Weights of a small transformer language model: 14 heads of 64, MLP 2304 tanh GELU.
Each number is 50 + 15 x the weight over its row's rms, rounded and kept within 0 to 99. Layers, rows and columns count from 0. The size before them is the row's rms in percent of the matrix's.

# layer 9 MLP up, 2304x576, rms 0.0967, rows 1100-1114, columns 192-287
097:28 46 82 41 68 50 69 59 35 69 50 57 65 28 40 51 72 59 68 47 49 47 50 48 41 47 62 54 55 15 43 39 59 46 36 34 85 48 63 60 38 59 32 57 33 42 70 65 40 11 29 31 37 65 43 46 56 43 38 60 52 51 45 34 39 63 90 17 49 40 46 64 56 60 42 70 58 57 55 42 38 38 46 23 67 57 44 54 36 48 70 57 67 75 48 55
100:26 60 45 73 52 47 46 37 26 35 50 29 41 74 42 48 53 68 47 58 31 81 71 60 53 07 35 49 59 52 47 46 70 76 61 56 44 35 25 35 56 60 71 68 66 35 37 54 25 25 37 42 35 62 63 89 51 54 41 56 36 46 48 47 28 53 44 51 62 66 29 55 35 86 60 57 27 82 72 32 54 42 60 61 45 49 60 63 71 56 31 53 61 65 57 52
102:58 49 37 41 49 56 50 71 52 37 42 62 58 48 49 59 36 02 35 72 51 55 61 66 13 63 34 64 46 55 43 33 32 49 72 28 48 35 49 83 35 55 60 47 75 54 38 28 39 55 61 67 54 64 57 51 52 74 66 76 57 24 49 47 49 73 34 36 42 44 30 27 51 46 64 35 40 71 60 57 54 35 50 29 74 64 42 47 22 41 49 69 40 56 39 43
103:31 42 47 55 44 53 36 93 37 48 82 57 58 39 45 41 31 29 55 46 51 56 58 31 26 61 38 51 38 51 41 35 51 50 63 33 48 59 72 61 18 30 56 85 61 33 48 43 41 47 42 41 28 24 49 71 38 51 40 66 39 68 69 52 52 24 59 16 65 20 70 35 42 42 33 42 58 99 23 23 48 43 54 45 51 45 40 63 68 54 34 38 30 57 37 40
102:51 76 46 49 64 53 48 46 20 67 68 57 56 28 65 60 60 52 39 48 50 39 58 56 50 44 34 55 16 65 44 27 48 35 51 60 45 63 55 51 52 38 36 51 51 81 70 80 51 63 26 47 46 54 37 25 66 31 74 42 55 24 54 29 85 41 70 47 52 47 21 62 73 42 75 53 55 65 63 58 47 41 51 50 59 36 48 38 65 44 47 26 51 33 74 61
094:55 68 55 77 56 47 57 60 66 69 52 46 72 48 31 66 59 45 77 50 29 50 50 67 41 39 73 33 52 38 49 70 61 51 74 50 27 74 53 62 53 57 43 45 56 66 68 48 31 44 38 47 50 45 47 37 52 46 20 45 77 52 42 67 58 80 46 57 51 49 33 41 63 69 38 16 40 53 46 62 35 42 47 38 34 30 42 35 28 65 34 54 37 57 69 29
111:65 32 67 52 44 25 65 67 71 47 32 62 48 60 44 58 21 34 44 65 54 51 48 50 51 61 72 40 43 44 45 42 42 57 52 41 52 58 50 76 56 45 33 54 46 34 50 59 57 44 40 73 64 49 78 49 92 59 59 46 49 30 68 26 40 44 43 50 53 52 61 74 54 63 79 53 32 58 57 60 56 83 50 92 34 66 63 49 55 60 37 31 47 54 61 70
102:49 67 43 59 42 68 21 47 47 51 37 49 40 55 49 24 47 50 33 62 50 20 67 83 27 27 45 38 61 47 27 25 59 69 58 70 69 38 28 46 56 74 73 34 35 40 60 50 38 47 49 31 39 63 61 68 38 62 69 85 47 54 47 26 51 49 38 77 63 54 34 38 29 45 41 66 43 46 60 65 63 71 63 54 50 18 38 35 54 21 50 70 29 40 56 57
097:55 53 42 33 36 62 57 42 47 78 51 28 90 56 55 48 48 63 60 28 41 52 45 52 68 44 44 42 62 46 50 40 18 43 39 42 92 64 59 76 37 58 57 45 34 50 64 63 55 57 82 51 60 40 46 53 56 48 70 16 59 51 42 71 52 57 36 67 39 60 33 74 67 49 21 69 66 37 50 70 24 46 28 72 73 63 45 67 53 37 37 26 45 44 40 43
098:59 65 74 51 37 69 40 54 62 55 60 38 76 46 50 44 68 51 15 32 57 72 59 42 58 50 23 45 39 58 60 58 51 60 70 63 61 36 56 97 71 48 54 53 57 35 66 40 43 38 29 43 56 49 26 74 29 50 60 27 51 51 53 50 37 34 49 51 34 60 56 35 55 53 47 53 55 64 43 49 48 64 73 28 44 70 68 23 58 46 43 57 57 63 42 48
097:60 40 72 64 43 47 26 46 74 47 51 49 73 59 59 72 52 67 61 47 74 71 33 76 75 53 37 69 45 58 55 59 36 55 74 47 54 34 40 29 33 46 61 50 86 56 30 34 54 53 58 43 34 32 30 52 66 44 45 42 68 73 60 51 47 48 62 35 42 52 72 31 59 48 49 37 46 66 47 66 68 56 60 58 45 67 59 36 23 31 73 41 13 60 53 32
102:37 34 31 30 67 45 35 36 34 55 51 35 33 58 39 42 54 67 60 37 68 73 57 44 53 47 28 40 27 54 68 27 41 45 70 61 56 34 00 53 48 61 59 31 16 52 34 56 49 50 57 51 83 77 68 34 40 30 55 51 47 48 75 36 49 28 60 23 50 45 50 28 41 70 73 36 41 76 35 37 73 45 54 47 63 52 78 31 63 46 40 58 35 66 45 86
101:43 44 68 69 63 47 49 61 58 63 48 29 44 53 53 47 37 57 49 71 37 60 30 73 67 27 44 50 64 48 65 32 87 61 38 47 72 42 53 46 42 34 35 50 41 34 49 80 71 67 78 62 57 56 57 69 52 75 54 35 59 38 54 72 71 40 30 53 61 62 52 37 54 44 39 43 58 43 33 81 45 53 47 56 41 75 37 29 42 59 59 14 57 33 46 61
114:85 88 44 66 43 61 33 34 52 40 60 57 68 79 68 25 51 71 66 36 21 75 34 52 44 50 58 62 87 38 71 36 68 19 58 60 64 32 56 37 42 64 53 54 18 28 75 33 76 66 63 39 54 67 53 44 56 44 55 65 53 46 61 54 38 75 31 18 69 37 30 38 39 48 46 28 35 26 66 43 62 48 53 50 62 59 47 55 47 47 64 26 35 66 66 41
100:49 95 44 52 49 57 76 72 56 63 51 49 50 61 43 49 58 37 66 49 71 60 50 63 57 47 33 30 50 49 66 53 25 08 35 30 51 74 57 31 32 67 65 55 43 75 30 48 69 47 34 52 66 59 37 52 27 47 34 46 70 40 37 59 52 56 57 67 68 71 34 59 40 40 45 65 31 39 34 58 52 19 32 68 28 50 47 58 44 42 29 12 45 44 42 66